python train.py --num_hidden_layers=13 --hidden_size=128 --num_attention_heads=4 --num_key_value_heads=4 --head_dim=32 --intermediate_size=320 --vocab_size=3031 --hidden_act="swiglu" --norm="rmsnorm" --norm_place="pre" --norm_eps=1e-06 --positions="rope" --rope_theta=10000.0 --rope_fraction=1.0 --qk_norm=false --attn_scale=0.177 --bias="none" --tie_word_embeddings=false --parallel_block=false --init="uniform" --init_std_qkv=0.0414 --init_std_o=0.0 --init_std_up=0.0414 --init_std_down=0.0 --init_mimetic=0.5 --optimizer="soap_variant" --learning_rate=0.0061 --beta1=0.95 --beta2=0.99 --weight_decay=0.039 --lr_head=0.00958 --warmup_steps=200 --schedule="wsd" --decay_fraction=0.736 --decay_shape="linear" --final_lr_fraction=0.05 --batch_tokens=32768 --max_seq_len=1024 --doc_mask=true --train_tokens=179600000 --max_steps=5481 --dataset="wikipedia_en"
Each number is 128 + 24 x the weight over its row's rms, rounded and kept within 0 to 255. Layers, rows and columns count from 0. Numbers have three digits each. The size before them is the row's rms in percent of the matrix's.

# o: layer 2 attention output (transposed), 128x128, rms 0.144, rows 20-40, columns 0-127
# v: layer 2 attention value, 128x128, rms 0.16, rows 21-40, columns 0-127
# q: layer 2 attention query, 128x128, rms 0.212, rows 32-63, columns 0-127
# k: layer 2 attention key, 128x128, rms 0.211, rows 32-63, columns 0-127
o20 105:117115129129098113160119135113119123142127101137130165145120101120153102134167115116172135110094112105145117098148138135109140150146125150105090111139171127111120139111164137112121088083110119124176100129098139125113171129080100113091143104180138101100153130131090134114166125132106141129110149182117091159176144121150123173157136179142181156156118087098162130148131131111108148146132
v21 121:156135133114147097142125090135091122152142120087128150166125072144149113126149158141111168064158121138131115121124137112113148106135114150130134177147121120154139138127161183103191151099124151150173112153086080137093111139166115113099132148143127125158113108126113118146166110157123148100161129119102183145105105165119146132145128124171105132117131126149137126133161124149119153082113
o21 110:124138180132133132107083155129111122108145138156140125144129152122150141142086122107123119135150152144124109141095117139109078125134120104104149130130146138155171134136118128116138143121131098101174114155124129072136151071151117154157140101125101109172123133139177095103186132134143129105142133072083098149104137177130180166152137082119112149148138120123095125136077118125115150144099
v22 119:144102129168136113141104104164152110120122113106105138090097139071182175134100155121165174102133156127140150158123086115099122128149151119137157143116101152108105172090132124117126156150054129137119143095111096127104165159151122096139147123120106091156124125170172106101164141154144141107152105142157137137117127101154147128126144118147111104130096122107125150138131124150102115166122
o22 106:122143134133135142129133065087106154136177126163115122124151119117134105100154136119134152107102141093145117153150113131133125096104096135101137137083143125142153125157084116157101157109109117133132082117176171100126128091099128158108104105090085114100138195129153145135099114134090091111126163093187142162120132104112141133149092112115174126149107131130130148151133139103127127104114
v23 120:121164159091164153151150100128152146073152156141102117120114135090139132111094142132115116172143142125132139108088137103137121129127134154149133142119099155174113129115150131117127156133184107137105159126140108086151129130130105147145099150141141185151162168149154120130097129128137142152132103150103122095152137153181141158072141097089131096097103124157124137139141131097081153084123
o23 112:157122136122138169140129141133144135142119120098109082157129193105105145118164089132158120162143085132094116121117077172116145155142121098167132143107112127116117085159133098091094124122126137112075109101129133158114087170136161106126116094104122105177097139166123143127096106114088122157111133094134122134149124108124165114128150113153136135149099097145143119142175122137156089126115
v24 119:116128119085169129110101130094114116128134138096137128136116112118163124138109155143135148110119171132129089135123139086128151137121122104123170104152138106142086128187075109120139185125133159135137127148139142163159115105122185126112149155095138149161126121138136156062121135127127080147140091151123130171092159083082104123118090154115111159143132126111132097110129178134151141131116
o24 111:138102083105127076135094108135143122127105120138152151156123155157145144099138092129128106117138163103135115151178151138134134174166138078105086117115123119107124126126084146120169113113157109084076135154096094104094148114151118135155136116135165100158137129090131153134133122144113116126156147145161139089153142119125107210146133113164162136132130147120116120109103170114101126131127
v25 124:117110102141162161140174146141097099124128133136164138104150126137118149120128152109151089117114118123143134119157116125144146107085124126142072147113146138116099087128170161122128069186134125124068113115123137077119144158130144136129107151113141148166122113086168144139154178084164122116122107160120095151146121112139093082155114137148117126163123166132133148107153136147140131084147
o25 107:126136103102091142095096096127157126131094117142122144106122131117116159179127136146122153126126072129105117115132156127128162133140108146111112104149099153114145161147144117116164123168102129139176098153113120137118149167091119123145152103139101144101092138128151102080096115096122127082108095136148150138159124118188151154119156180125121118113110120073090128163143115093086134155152
v26 126:116123076083134137137116082127144108154149152116117148115126116086137132137126136159137149134136108105118143125127125139131115108143127161114123160136159134152111109173115117129184115129149096130100124151122130112136104134148140102123128082117121157146101128124133160140153117154117114146095110130140132108075097118151151108088126124084141162142139129099181145068181028111113147101139
o26 121:132127129162101126102139163108101153111159116145121111131156111086105167135110088131149136141133099088153119153158146109135109080098121130117130115144065132160166098132090138112146086108114155138109142134143137164088126097165153151132160147116140107163162120148136120110111137127155165117119117122132116127154179143139112121143102148128103157119112138135133130095157162089077110076183
v27 116:144073114108179083147111146101139158134097119163156137134119064114101129122108158112093082169113130133101157112112183146115095167119129116124114128141159168123158137126117113104114113093126071145139111170089121081130146127127111097121088117104117094141117171131133146120137098136131103132099148117090093130132119129107130132130143125124120122128144110134121128200169106113117133123137
o27 103:126193096151144131120135125121132125113140125106149092116127126124134099102154091117095119132133108151149149137171130110125111099154125138138109107151180169122100134075122109070092125160151146113147134134158164175147105112137159151131138158180159129194130130079114100117103114152115171111136118140124113146126113171157143107100100132137153124152094143118113145139095157165100126132129
v28 113:142143099090137111096151165116088112109138149117163136129150136086149143145178153186099138140113126153117127106117082147095112145116117111120127117153121130171128137176134125126128103156084108110109149105148125083096093098131140131156131169096167154082150128136119148119126120115126127147136126095137132082094154158097141103101104097163084138161123158127131154109147078140097131126119
o28 115:157125126120121096132068116111110169134124141128151156077099157132114113108092102158129123106097061141122150136088190139112130077106166164121125148100124142090139118120118127101166116152124146124127119161115083142136102116157147068122127138123106129171155168145109112126130154141138089117132115084156129138142132186126165121166112127111117121128127101161139121124103155119131126138133
v29 113:166153075137113135152157165145173129110165138162142136106119053158127104157130111150150148143129138088156135074147125110146139122136151103135096194122140094173123128149160122133147109138124129109142181117139135113131132141121086155106143062131153128181102105138093136171124147171162122135113132136134125100099133128128132090118132102121113137136138118149118159114127131130144139099139
o29 112:112151185167163147090101107118147158117113080163147104101136146134134148075143145107158139136146117110121165110132156160112095132095137137127147102134110129096163140120152106146167142165147107126117120100107148168104162131117103102108112147138125130112156083155132101074116083091123145113144127127078128091112142117143154144121103098138110133140128115146155111160176113129143120111175
v30 112:138128139098139113120130132130125139136109134134167118164122090098102142129106111109106100100149107120083114095145141172156156125129113154071142140142099136110113118150135143107130139090124076137120127141157129140135126109157088148116168153120128074124107099124145127134100118092129107138163148042094126062140125111138140100193137130103145153150109150132111132142075147147105140113124
o30 102:102147154070146144127122126106131114118114126146123121186164116176097089156103180195128122107122095135124145123147127133124126163163149148157109082093133145130133144149144097138132105133109116098140160114126129135139109111145162134125088168164153162136106123116147141168142136134132165121124143137144140126046155130124110132080146139083143171137149092131121102106126129136118142119145
v31 114:171133119138113141129098153114146076079112091105144113083127145105122124116137130142109145149100125113118144145147146214117107151134101140162091125124157130097088144128096109203152125163111144113113119141128169134101163132121107137106176135132139130113103137150119136165131160106122122072108125117136131127175087155093120127113130088117143087145123118134104114151126139171125122117120
o31 107:128123136125165127108200114149109140096153153160133150084126152160128156116128114119110183106134134139082167117123133110124092123102120138110092130138149134104110177130089127139101121124133116173139095096096122136148099162158156110184161121126115125128162149072120156099141134078123106111113128158167113138137123117123116119163160159125176108107141094122149133097105121140145100137139
q32 090:114105143135148135122165107095115120131130127116129157075107116090107147129131104153087095124098103113079115104127108124117124177159101138110135183112134096124110104068101123107104166168094108164135124069173164141131138154132148143111110121145114149169143114133114113107127130105107137179128090160129122166134151113127105140090092116130121130095151152122097154126109114106094108118149
k32 096:147162113100099147134161143116133123124175098126139133143098069134152117099128178111107117105101157097135121091109120133088078085159170128124078125082155115094130119138104115117103137108069122104151144139120141143135144106124092156122148111108136144131136111108124121145152139148096086139137163128120133105135123135133086135122119157172134161090152149110134116141051153148116144131120
q33 090:137111104119138143114157140123156115102153144132116066110104080120128126152123155112148113149110101124135170195135122134062108141116130129130127092092141144172132122109137138134071153109130105130121134124139109093147127130121132132118131100117098161166163176134128149140171141102140153151151100080120156131109103100155177150106122146124115137162122097132171102133149118112079140086133
k33 088:116128121099130200129115143115140121141151150095128109123113112111150163160122117105092128084126080114138115125143152140164034133106111141134110107177150129146124086121096128155127113162158157101112113125121151080119133100078151153151092143105122110124130133151093124138114127146109186124172103135144139106117138125115122149100119117124141151104148167123170134158113120138114149105102
q34 085:118086116132153117182096131139118127152120139178120126149166065161082091105124160108139171148097122134128120148129138063124117100148099138126146117114137125075115099098126138152100133143091122103094113118101080136110119148137170168121155084135148098087152167150106143127140128095134110106120107088138125156131121135099113109149167117166136112121140116121142097114140137147122115142107
k34 087:164085155153090130123094182115149096076154129170104130083113100155167132149139135084106147150116145138116125095104148123108118118104162145182134131123131108160116119114166115121110124130174142103117128112149124093122096072131134136133098128102117141112185138122124151114134132147146142114111126128116108121080110110113138128079179104139133168128124112140127134122156090142142071146140
q35 104:148117120159134167154173095177123133104140140144143154133165114144148109092146147082129168118159144161080126133123079121152147082128139138145112139119150138096116136133127109143113149134112113136114145120157125129104125183120091156072115164121125203109141129132126088141110122091182102106154113162139095133108097120109108084154142135110149114114147143155123126154149142122101124135106
k35 095:140097140124091096144136152131120139165105122124134131137076102117120160135126135110126142114119104101100181179104164148118156152093148107139157112143139103190157139103135127146144142094126153140125121161110161116160108145135128177113090118075123140132146139081129129167122137138122155178090117143115132180133111108134094125104086135117130105133178135105130145098146158170143100123111
q36 102:133097124064133147103129136100100097110118152144116121110117125115148103153112130119112102122110140112143121151159151143087104128099091160101122133158103098152141121127131129141144138133147126114126126139098141076108113106108130155140156102120127071100062167134137179116117156136116164115106169095101171164133140124148123212113150116126112161145114110116117139152147099123083110117149
k36 105:145127089136101140134147119098114107083176114136139096127134103144128119151127115102162144143156139122144131078161155133138102130140126135108106136134165100106120139122117109150139121128115088097125200122159151119108176115101128114120136139189137168102130144166115164102114139120143108149071158087161123134115128146121153091103156151127132102166104064118150109128082114100120122145126
q37 084:139090117098133142157142133173129113102123155140147158153115151134095112131166112120127097138102147152112127118143073134095107139111129125162112161116157136119161147155160164098112135137128142133119137110123117143120112146136104114137098079120098063120163115092092163133124126127102169084084103090135123125167099164103099116121079114117139179141110105125134141098166140134120118133072
k37 103:149133117095086096156108196109109135094145116105091154152107148118121149122190136116093109163064147147126141129122124133122102126101144158131146108102123155087142128151179145158132151117115132092107131092081103137104128109144133142173122145117139159079137134104117147113139128101116137121123126115150089152096095116135093123113145095102113144145173123099134105094148120159129124142092
q38 100:138125145074142142155104117105100131141111116168106147144140151075101153136139144102105107120095134148148123112139089132144119091118124133093145104150142095131164132098133139138134142101105157108114127125167138132077177106119084164090105172126132096079103154140113127107084139170145162114077143104120157161126110139152116160125110107130141114155120093110109126143168125152101147154161
k38 112:179136122157117134140139143086100159102133106137164111127136121123142114150106199130145096146137163124078147117130135156133129118134122130125106121145130131111120140173127122143104168124106132092118144085166095156106143125119133128137101130063153138117153136123166150110121122110093169155125114115142124126144152146169091085118151155144113119099127101063161115152091151131108163131071
q39 100:123112152119141141119099108138086128117110158101098158133108143145084085084146133120172115123067146143105141123136089130146140125105123102135176101133103120117174095142163110141136120122109144121112123175159098133141132127090100134127083168126131136122126151136097145101110143136113207157107113116142117139133146117143124081103102082169127123129127136149114151103161158174106156145141
k39 090:149142114112108123177124088097083169114155131091147146170146091120118119098188136118150149109135155134120113134125148163133128118141144142146107085123133100129168127158163153166101135119118132092098122108140163110156135101146149136159127154126120104157136127134155106133078150178115160126129138138114110087095102137100098080126173121136140117091146114122127083158096119130134161168120
q40 082:076129134125140109161155096152097156149127149127097130114127126142122143073099133136159087146133139112111159174145140104122099141143104111118151149133109137099125127109122170137119112113132133080120134165143147131154145112123128094097082150107107107167107102146105162125152123128157133140143154057168110138089142112142137101168137142116122059118096115157085165112100132150150113136148
k40 080:100140089109128158111149112151166107177116106158099108089146145101135158099114117098171123141145138169091141141126088150117098155125146102115129133161096124119073137111109152122151116136120126128146132146178081115117158135137135184123145139095122117147113090152122072129157103134146127135117162144137162145092098139128132130100192133168111102131178139123129108107116147109140133142152
q41 100:196113125114108129128116108102105162120141114131148120098160105089100116115120114134173096117097106102139164099104100118160164116103119113113144133080129144134124134130158163119125131119136159137110103128155127132158166148099144117154087184127126109105165147137117086072111149141115134106083090154149113148100128126134120110100091134082125147134114142104110117118173157132162133175155
k41 102:141168118159110177137077144102146140100137108122183132129129106151162100130180153095172132123156157151117103137114150117099125090142130118161112087125158108081132136148131167142089150112117154095113131121149132117169095114131100146134153111091149117135133113121163118132061143146144158129095110135115143120125131137142103064115128156128120153125110141125102094139116185148146144117128
q42 114:123103142112119125132121120160136126132126101169137113104142162095135119134177138121103124095107159100129129167127115140132182159123138110106136142099125121183159160137075178166120167109126137134094143135161122118114138176159097147074119134143112170093132116116144133093113120135130147132152103141164072145132093167119108151113126144082084116110132115137121131147155109146100107081145
k42 126:138162156082125153100127144117128124131123113102113148153166127115174124117126131126128133111095148149150155135110136132166131090160135095139130136075155141100133105130141107149115100081108105133128133130120138115113142140121111111129120159166102142130116149132126121128124152112115144149061131123190160156177104112171096135111122105078139120150105149137132147064136137164149182114063
q43 120:099138130098102132082123150107094117157108187077124123144116130141118133136127086124120139147135109139136126108152129150146155150149119138160112098143080126103141114116116126082156102117133135087144121171095085125154146094119116106171135106110132129126098103133118175089145199108141122178109127128130142164124145077107127118138119146120088145121151115123185172123105139118132109157147
k43 119:065141096107134114125136097145129152154115149147100133100093168089141113135134104129140133130146073105122074159122109118126116159137123179146164181157132107142122160132125133168133099141126149082125107172157136093104130123150109151142134147160100138124131091147088168103098112143124125150137110137137166108125138090110144120111121147146110109129144096173140124143152080096135108128170
q44 116:133105121103165102124156095098154113108087129129129103127100136109132105110119093109094125130131122154107132143089112110105130146098144136091129151149150161105124132113116122168132135150132121132114130126103137105144144112149096128146148174124109135165123107118118102120163094123111119104161154069120169131109110134156079149076174104134139111167157163113144131174162105180123106068167
k44 098:096136167132087121157094127108149092172205105155127139180132166148135118132126132137107131146130107142149164136129108111141170124135125136140142103117160086121141157169119133097120146086102125140124114083105106100118123149188127126144137117120129085136122152103160148173138126120188081126118115126149119120124177110114143139129138111106144152134121120111163144150109117153085156123089
q45 109:115149126133124138098147143105070131138133080186135062133118155121137160121129166091152117081131095088174151109132122108129148116142144099125151138132145142112117114139099158118125146152104154122117082093138078109116132118143146103105120110088129138097150160141136108123102123092139107181114132094157072126137173157132162145163122131143144138125119100126126146129112157103098106128103
k45 105:132144129107136115172176114120145137153167149125155121094139112096152157128105100134144161156115169172121103098098145127162104083162110111092155130128145109131121059140116111126078081154123124103141128110151150103117120081121093133106118158118116118178141135148147089136071135151089152139158105112107163129123143107123131157128162123161122118107121136170141125096113120129118111104138
q46 102:160106112157132167127153120156140129095162167162109098093133141134105151141146143114132147092147181151102150093121151149125153109106115112098110103093069108133134154113102117103123143089131124108160117148118108122152109123118125137139144159108140158111115132120086085111105097148105084120115148128103087107119093077159095131093158160121153124133173161135133093140157172122147133138148
k46 098:100135159153173110127121177122149121137147126126116137147150113166129150129124107132134170146149115143113143138168159160106136086132111128113122104108144095109119110140131120083148105146097165122161115123100133136106135121110155077087096137151153142123203159150161120107107129116153088073138136059137125145115092113154117139104141149095147115139125130109107121112145149183156099105120
q47 093:110143113193083126129113126161092147135138105124106145097111154145187133084133124116139156155157096153143119135139116102119101132134127121202097108117149098118149152123136146175144175168164137126133117109109142150118141135085113125104120144087128106114144111119087124152114123160117157134097128137106148101151113066111095118124120150164183092143149112136102101126121124137139119135152
k47 097:156090106119151076094169110141162101134097155115145098127132117154158121128120128128142140116135132103134126137138161136157126165128084119086152139150096147159139114083091142093097172153138151099146128165121116123101122126126127187146119077118088188132151158142139148103147149125090149127110123110085091128112089108142123134144134130127170123147127121135116136085079159105121128116106
q48 089:137136105107131086121124158177115095094116149112145141120100126116161094107114102113128157099120106167129110127143157156105121180159136144115124127094148134200153108110127145142123140151121106130135130125091181136131143082137129137145132086106110100156124155080139122163095125112102109155125156089110132136118116110140098208151122135140132121097137125151095092172133112163116103121135
k48 078:119115098128090155154126090101146112123151128121079096094106151132109175118097130105126165131113124166183168146128117121122118164130132137128137117174131125162144131122154153161132138112150098132166110107152156181099144112097104135141128155160119136142115114138075101095106168106153151132190144122103156115136143129132112156174139091183132117155147110136115165121125116135119144099111
q49 081:114101080101121114119141158112148129109153139121095118133137141137176146158120143151104124122099144151190107140106180118112156116165133132184078144138110160168139095159120110140118120156149101116139108104134142160112091123126129144169110156143119123133121114145108131108105150158094146098136080120092102115164112164147112179098148119134118118074129127134138093137142128101149128103077
k49 081:146155105156135125134100115108133141097121083145172138133107112127097145162134128061112148105137092151117163164124111167172163094125119132118159130131165143120138107117143143116135122104136115137129117118119143101108120111134144118109179097159172157148135152109115138156136210134133156172157101104075113136133152094161137163115148103097143133127111134136159131123132139168123119114176
q50 081:127121113127124116143121103114080116151182137116118144128133110115143096107104115061141135110171156115155152109122112151115116124107135141152122107103150075143152120199136151145109110160158123120099123142093132142120186140116114084139126180166173144093075144137150133127128104123125131112127130114146101123087137112104126076099130128145082082133150109114132129131164136134130154092133
k50 096:145150127150118165134160154084151108146142138118157160177166105133098098168155113107099138136110114135079119137123144157102136144147133127151124106098120101127097121086116140145104160143132170121137149127125101127184115096102119124147109100129110148164133079139131092089177139132091144143138136121131096159122132117154117102098096146129171119116167111106092077143135123144157164091121
q51 079:115109102150120117149089097107122135136130104133135160169110133156161113112082122114126116098154145109128092167147149106108140121149094179109112123081173129129145131109142156143122145153100155074140075137074142138111149118132147090136130145127140097096139119116168106111114167123136121136122163098120086079130132108145156179154118093144114143108136087120138135122092122109079134105112
k51 086:125126134100162155154103115085159140138121131144169110138150148114130123134090148119135112128119161134104164113087153149107157116092102130171147084156073118097165117118135118129127149155114085138127097095126113102137126140113133110131091126103176173136169106145172105138154141124106155129097119140115104142145138125154081093139120129170119144148175126124126079140117139164168174113109
q52 104:148125127098134118128141129132104155128167123095155113140109120112155158136116131147131089134149104086141118083177157133119109161096128141162113164154129131103130096087168102116113118103108090162157170123134072201176053118112124129159111120177149123138165137143132131132158157162129125119120136144093131113106127137123156116126108138094096110122164136128117161130123138155133131121141
k52 111:124119108149144138143132126102076141114160111122119091104162121131103128066130134123111092117119092162148128131131109095162113101175138137120130136116158115117107087129109130111169128114160097119139127133127099131110129145169184072146173128178135157092109146092127109098152102128145111120117142099138116132107088176160143108134130118164075131108148104126126123110090134079132134146092
q53 100:115161135151109145098098138135132113165142132098126137163117122132123113148094111156147123145130090117145166070089117129162130121110134125148153093181143126093166150098146139094121141112125138113093097124106075123133080143144156110133139145128131129126154104106129128161144142096107104167085128125152134106119157157147150080147155167154133108134151145098114129066132166163150117154084
k53 108:128146127099151114134097096100151104119130138089124224123134125135161128121138098130116131174120068155123107107106128134137117074146127132152099125142145137087133137165158125119105110110104120090112100128142136160126098116122173134119125111142111118190107115144087090136142130105137111136130125173128141142139136105113136104135106135132128153106139185113076108166163172146133131156124
q54 096:127113134107123080201124124145132120130145113169129127153152135156076116098130139136154106150090132133170153103114130096153142140141123157094100167091115139127090142135147119111122089125107083116166111112155077111125114145145149156123151103116130098130163074092129124108128116100112110091127106111147129160132109127125131137149144149136105084086116154109093144135163144113094083116092
k54 087:112104168142103108145126156107158100112122094140152090151108152095085124120145138142123118157139152171124123095136155145104157121193117138088099114151109089117110185115116134137128080126108142147116142099113147142146155146133152096130128121095140136124133127119163100108128127128088130131119127082121154094112145150127154090095164142128141146090135146167089134143136123203103106164111
q55 092:132103146069110141144147124134119143150172080146121132105082097136144143140139118131079114099114157151135136108155130117126102129118124156168124148167148103126147117112136143122148126102100156145135157106119107162127122166113082170135112130158112184129121140164112162163147141202126135133103108152125113146119105131117137139106126080076135117131081135125145173149126151161104156098152
k55 103:140101085142128158126117154148101139128140097138108099125151124130084116142156176168134076101125124113169131112096116133174126111146123148141095104089143142144089136144128118137144160109137108131134136118134080145101106164123163064162133139109125160113127180123143126099141094094129122130114110137159126116142099115222125111117151146113135103092166125107153140097126123129140099138136
q56 110:134109136104194118116179114094102123118168121160132115073125140082135131146186107162127149147128144136110119108156138112124108152124140141144100126123105088125148082127126116152105098151098141126145147125157143120144135090145123115080132169114104095097122159144136118070109121173141130130151134173120124110122135114128117143054115124146124088135116116126149141160108093131106155147162
k56 107:178104117137120105104181128103083109157118101127073080118143157127103144125121163112170107115097143139129139116113141105135156149142142161082130138151149136142125131147101110128165126145135122139102136125121079147138196181129128081121160151130135148097173154138113113096178106108174147134124126114147151160116111141171132130115114140149143094114146122125127124111114076113115142111139
q57 103:154126156133103080159154107102059141122167146115146151122130117145163123141142112095110127126160086132154104083133132152126115125135151139117108091096179105152136127150120124086123159099125116097137130140150140100093182073183132173136145087140129138096161149112137109134097117122127082165141115119152136142103150136165105126120129111091105124130114098096146152132144119116098121119120
k57 106:103139175103164142140137151106095073115132118120123128100143125119124108107134083081133155085153111133101123144147114126139160097178133161114149121147112135135111098116085087075129107095107149144107140130131111121093096103138115143136122110130114108110157154181129114102122102106103179123121137116099162071101119155126158136121164128100110088087108134137123108179112116125128150143148
q58 119:129111124123138120173134145101111101124171129126129145115131124109112103077134116128143125169090144128105126129070127154148081121156113156170131167100138122145106083142115086121134099147040117148144143166123143124121135068134097124159094155142113130139108134135122119126159121188154141147146156123111107131096095139100126107091119121124114102115147104097098136143140126139145095161160
k58 101:113163090122120167136145164110137084154145141087136108122159133136092130092117118112127102169170119112131156150085138108114085111174142152136118133113106131103117112124137119090156111130064080123113152130089142161138129135162163122143168095143130087119122132111131128103143117097140097095110133117131169141106107143168128134091111102139182160111128144128123102153130133111157168098099
q59 115:121153124146115146160163178163147162113129142107166147088119134115112121080108111164108097096105112098145120109106078145108143179131138113130136165099151145151147130094137131124166173129167134133129138136142107135160085135162158155170148152127131144187089101141109130142134115166112125133109129085146179132140132118151129107103140144120119127143175175161112146119152111153136130124134
k59 114:085099177165147127128092156134138162141149121130141180093148118173145110116137127090085165114117107114149089154140118105106155104109129109177144142110145113125173151149163118150125127141128149099117133120122150102100101125128123144107148113100108104154124130125086139209121140098139135139135114100115097131141138117061120164136120103099116126171104132140141157143114123080131112102128
q60 109:119148093131118158123045157121145120129093072149117118111138110168138094140139116098100117083124105141122121150136127100135147089155111148139100137127146150144142162115143156140133135106088166132108134086075115098140127162138145107109138099112126124120109134129161178163158138109136149094100084089132126132084117176130126161148131141116161160153121137155147144149091098116144115119119
k60 107:139140144118081174111125141127139122132103116175145131114107141133179079137145151148108110125161130138135137110087115125150157118155080122117129161133127149122126144126154138112139102136101145149095133119141120100105121115123115128089073112141103148133049170095124167110113102111090151135119135108152166111118161094115112130089107078135139125156111135133118202115153135148090109123109
q61 104:149118132144113102127129123104117109125140186148151127166120105139104147117118135158160107154129089068152144129121096163118158159120151168114158144138108107145131187129140139130147109127101124124127141091134120139128149113134135140130147145180152147134084112106111069162099068169145111115176110101125151153132109112148153094145119122147143096144131133086153141129169127176171133114145
k61 099:097177114095148164129111139127154111128172120169155150130153110133136164142153164112115115189090096128145141107132165154131099104145102109155099154092129129112121147101117151143134147108124166150138136117169132177193149108132121109114178105144104117158132106103137136172160119113090119163114112111087143141110117128123106110152127132098143140122111158086112101117087129120114132107095
q62 099:113139132147096137106122142178134148155132095153152098122144146119083154137135102106123146158164121107117130100154102128126164113096133122101123129116104141114137092120121088166117128143149102127092110184124104112144154117117135090119103156084152135134121161123105089117112080103136116142148149179111158150145113099092135158180077127142123136098139173126117148131129139108148093171075
k62 098:145125123125127125188129150156130108089127146112112148149136078146124121139090104118147139063166110147119101164133153094123104124140121132167163147107088126134129103193133143115061102106114137137155102177123156149140135118102087157097114111084098118151132106132127104147097148159135152146126122110096105177125125135122128122113107120122089111147097156103113122118109154108110117091136
q63 115:157120123132139164085093132145109145176118103095151110148170113135108136113127158118142154082124138152121132117152148136101153094136107096142071113103114150102128140183124138109131109135127123124121121137133112132114125115125138116116113098084106133110101118131119120161135172149101182091088126165117122144138167134079155087182150138145162163094147121148108096134142102082160118158105
k63 109:135081140125151093140143115186131121106123129120151089095102127132107084113118175165185119156118125081124140157129101121089099108108106146115142126143074103146096090159152127165112089155083112147146133168121129116124094108108152134130111151137122132121151110141095104115086098108118162115159115114089141096161118102134147152090134132145125107118133153144119114114133181150115130151131
v32 089:127108129154125143118141092154152137103114109134130085088124155163118154172133150115143124159119158129116114116152146118113159134117183123125113128106138134126130109108123118195135136124107174141139085122095160114159164177143164148164110114133124125087126106174116137098113100164165113145124137096138158111145145124134115134085108147118075131132161095119153120113098130150187097176121
o32 084:157138153108113145125118119131067135170097140100135137145119130095136119127148135174108126117103149108162118174154125113128111101129111133109139133126100108158139115111129134140139165137137179106140137146152163134137126113050137100107120150108159085154120126123133088144146146108134130133122121139129128117180174147157096100109099126137157107132093152135082146121150118110105056188110
v33 082:127113113151087141107125120129125106144141107110155118137089149126113176095108189165147108131120120146158113086122175118182066121129147152144146158113084145093169133123144158137134162164133108152114121148098111137100135155104126109105125152162131118094107113150089088130110149105158111122123110110113128104143107120155123121163122134134122118144055111120145144103082124115100145137101
o33 088:114126107126121140133135127116075139084095133150140117135154096137090090112123111121110149126154123188162120108147144143096125138118144119148100134126124139182120140109135111104149162100164158155092125129095103163175134122101105154079133133126133119134114130078148117117141111089139120177083168163135116079140156178148105151100093174144105116139134142128122102120155129117129119131174
v34 101:117130121104128144144126132129075102111112110126108166118115090148127151100096123150147123117094088097093122103156098120162092079123119103106151141115098090119122142147141181094125126158142142172088178149160120146134131091101100099147173113146130156133137103109106126112139139145124114144147100084129132100118148123112105117153179123061115120133132154129113150143100089093101119114108
o34 095:095114137122116089120151045100153128106168115144115084129165112133135134124176144104096140122157138116107159138116146125077143140119081117125135135137147126105120154130091119180099117086146101120137137122115146182129159091159144118100138125112135138110128139098144162141158109085106097139146133176084125131122147143133117097079109174132132140090133127141138087121149144110142129132156
v35 098:104162093098147179109110166160118128134151145132122163112122143108118132113164139133139152152153115117147114145149083113121107144158105146128100105115144058145128150140096095167116123112077117116132134126121082067134110115099145125110092158153148085121088072130125149163121116094139131136127128128103122111137127140124136123118191108165125149105129160116114100104143153087124164121149
o35 102:118115099135150112156194132159160139078148107187108086099113135134136084143123116083113141120134125075125126127117107123140121095145122095117126139096150088155109135154139132150101163118148175164134185122117135130089119108123144153100144147126105167149130144118107114117166102154094166103143158150109105154132099148142118144116116088143138176137093122090116137122126133143127111101147
v36 102:107091098114105160125140133152127148135136121113109121143157118106154128158121114072144142147130158117125121162101088149143121102122114120122135111098127122165103137108143157099117136140073155101120110184103098082114181115135097076177126119093127125129100105119173084091103126114134102131121138128176108099137149142138153154110131095135149142125132168128179153095182136136117119114118
o36 098:158144148114127110141125118114123126101110115143163146143145125074139086109128171210152136137075134136123156114127126159137117144118191117095120132144160122122130126144142136177110090103098117135079110096160102137128115137106096095130110179137132147164110129117112138158123135157139148131153131136110149129097111134087085107129126081138086133126108176099110144127098134131105154090134
v37 094:122166116129113184142144122119116140087116097125150151120129154138131097113133123132108145123112127117148143109128134094132124097155116121180152132093112106123133086125148129108125142126087123110123145151166140149114164146164143115109108155160095109114110137160131155143117125119090153122087137126118154131109108164057157076143122122099144116120085177162190137145160088109098172135097
o37 097:137117111095131099138106100108117168108094122111137079098110135114120148099153107128104168131161160144162155055073114142195088124146141142110113149122106143122145131116139138148157115116122123130086160129128129116120191085085116103142116145109136150157152115095133135119139131166135107089107152123132115126116160162158136113131163128159112145135119136130122115131155160097119095096162
v38 093:122118123112124130106145093160079107156145128149151162131108142103142137135135150117094193136135105167134122148125073155145109114116140169183164138115134112135104139149094109134132164125108123104080102128144099106127138114150135128120122143084113107143100132166103104092128138150120121134155088116139092098149110166156126139095176165134101112115156172138148128133186124122091153148112
o38 094:129139097148108131184172140170148135134110087134108143089105150152131118169179130126130149091112147120135132083124142122116154141118168109138129105166141119175150137115152149113122132123126115145170131112128129162113146105118139130086132114121048141139150101154076137132131163127080166107086132158107167108127158159122090097152107094131138119109147124155144106125138101148122151116132
v39 083:126122121114119152103109139141118095103119142134127113128122119115121133130126114108171156180130147150147130105114174134100139187168117100157134138141127111104093156087154145156130118110101146088113149141117124117077146113158100137152111158128120105116075105101135152133138150182152105154127144164098118108169140106116164077113125104142135126115166119133117146090142198085134162136154
o39 087:083099129149130142169139118133101138129107124140132139124116112115135081102122098161143144094138170124136093108088120110148150115148171154133108134139111150124137136146101102130092117164160122130127127161152169140109112156110142113110132111153123193115135150117123143104137080072108148152109075137119123156144067116117125148103117134134163146145089118111103094133143117107054107119088
v40 091:126144120114162134167123159108132169122110137105152118155123121132102124111123073101126120140140135131128130116144146147129147131126164133155068154155134102151123056070133156116134150160093139134130105130139143162156154107147137131136156107139127136111189061163126115103116150139150102159141139088149143178100122148162104141096127132082131160145132118146128116132135107087129089150103
o40 088:150116124081179114111099140116107159146095128086163134154118129104125146136155108128103110111135090113155130148099156144125124067111136159103135127144158125095102157172121129154160117109159131123139112136117146106113141091118142114142128128105119105159107142136182136194160139084169146146109087076140132158140159141117132104133142116136162081181134121146142131160112129117149114115100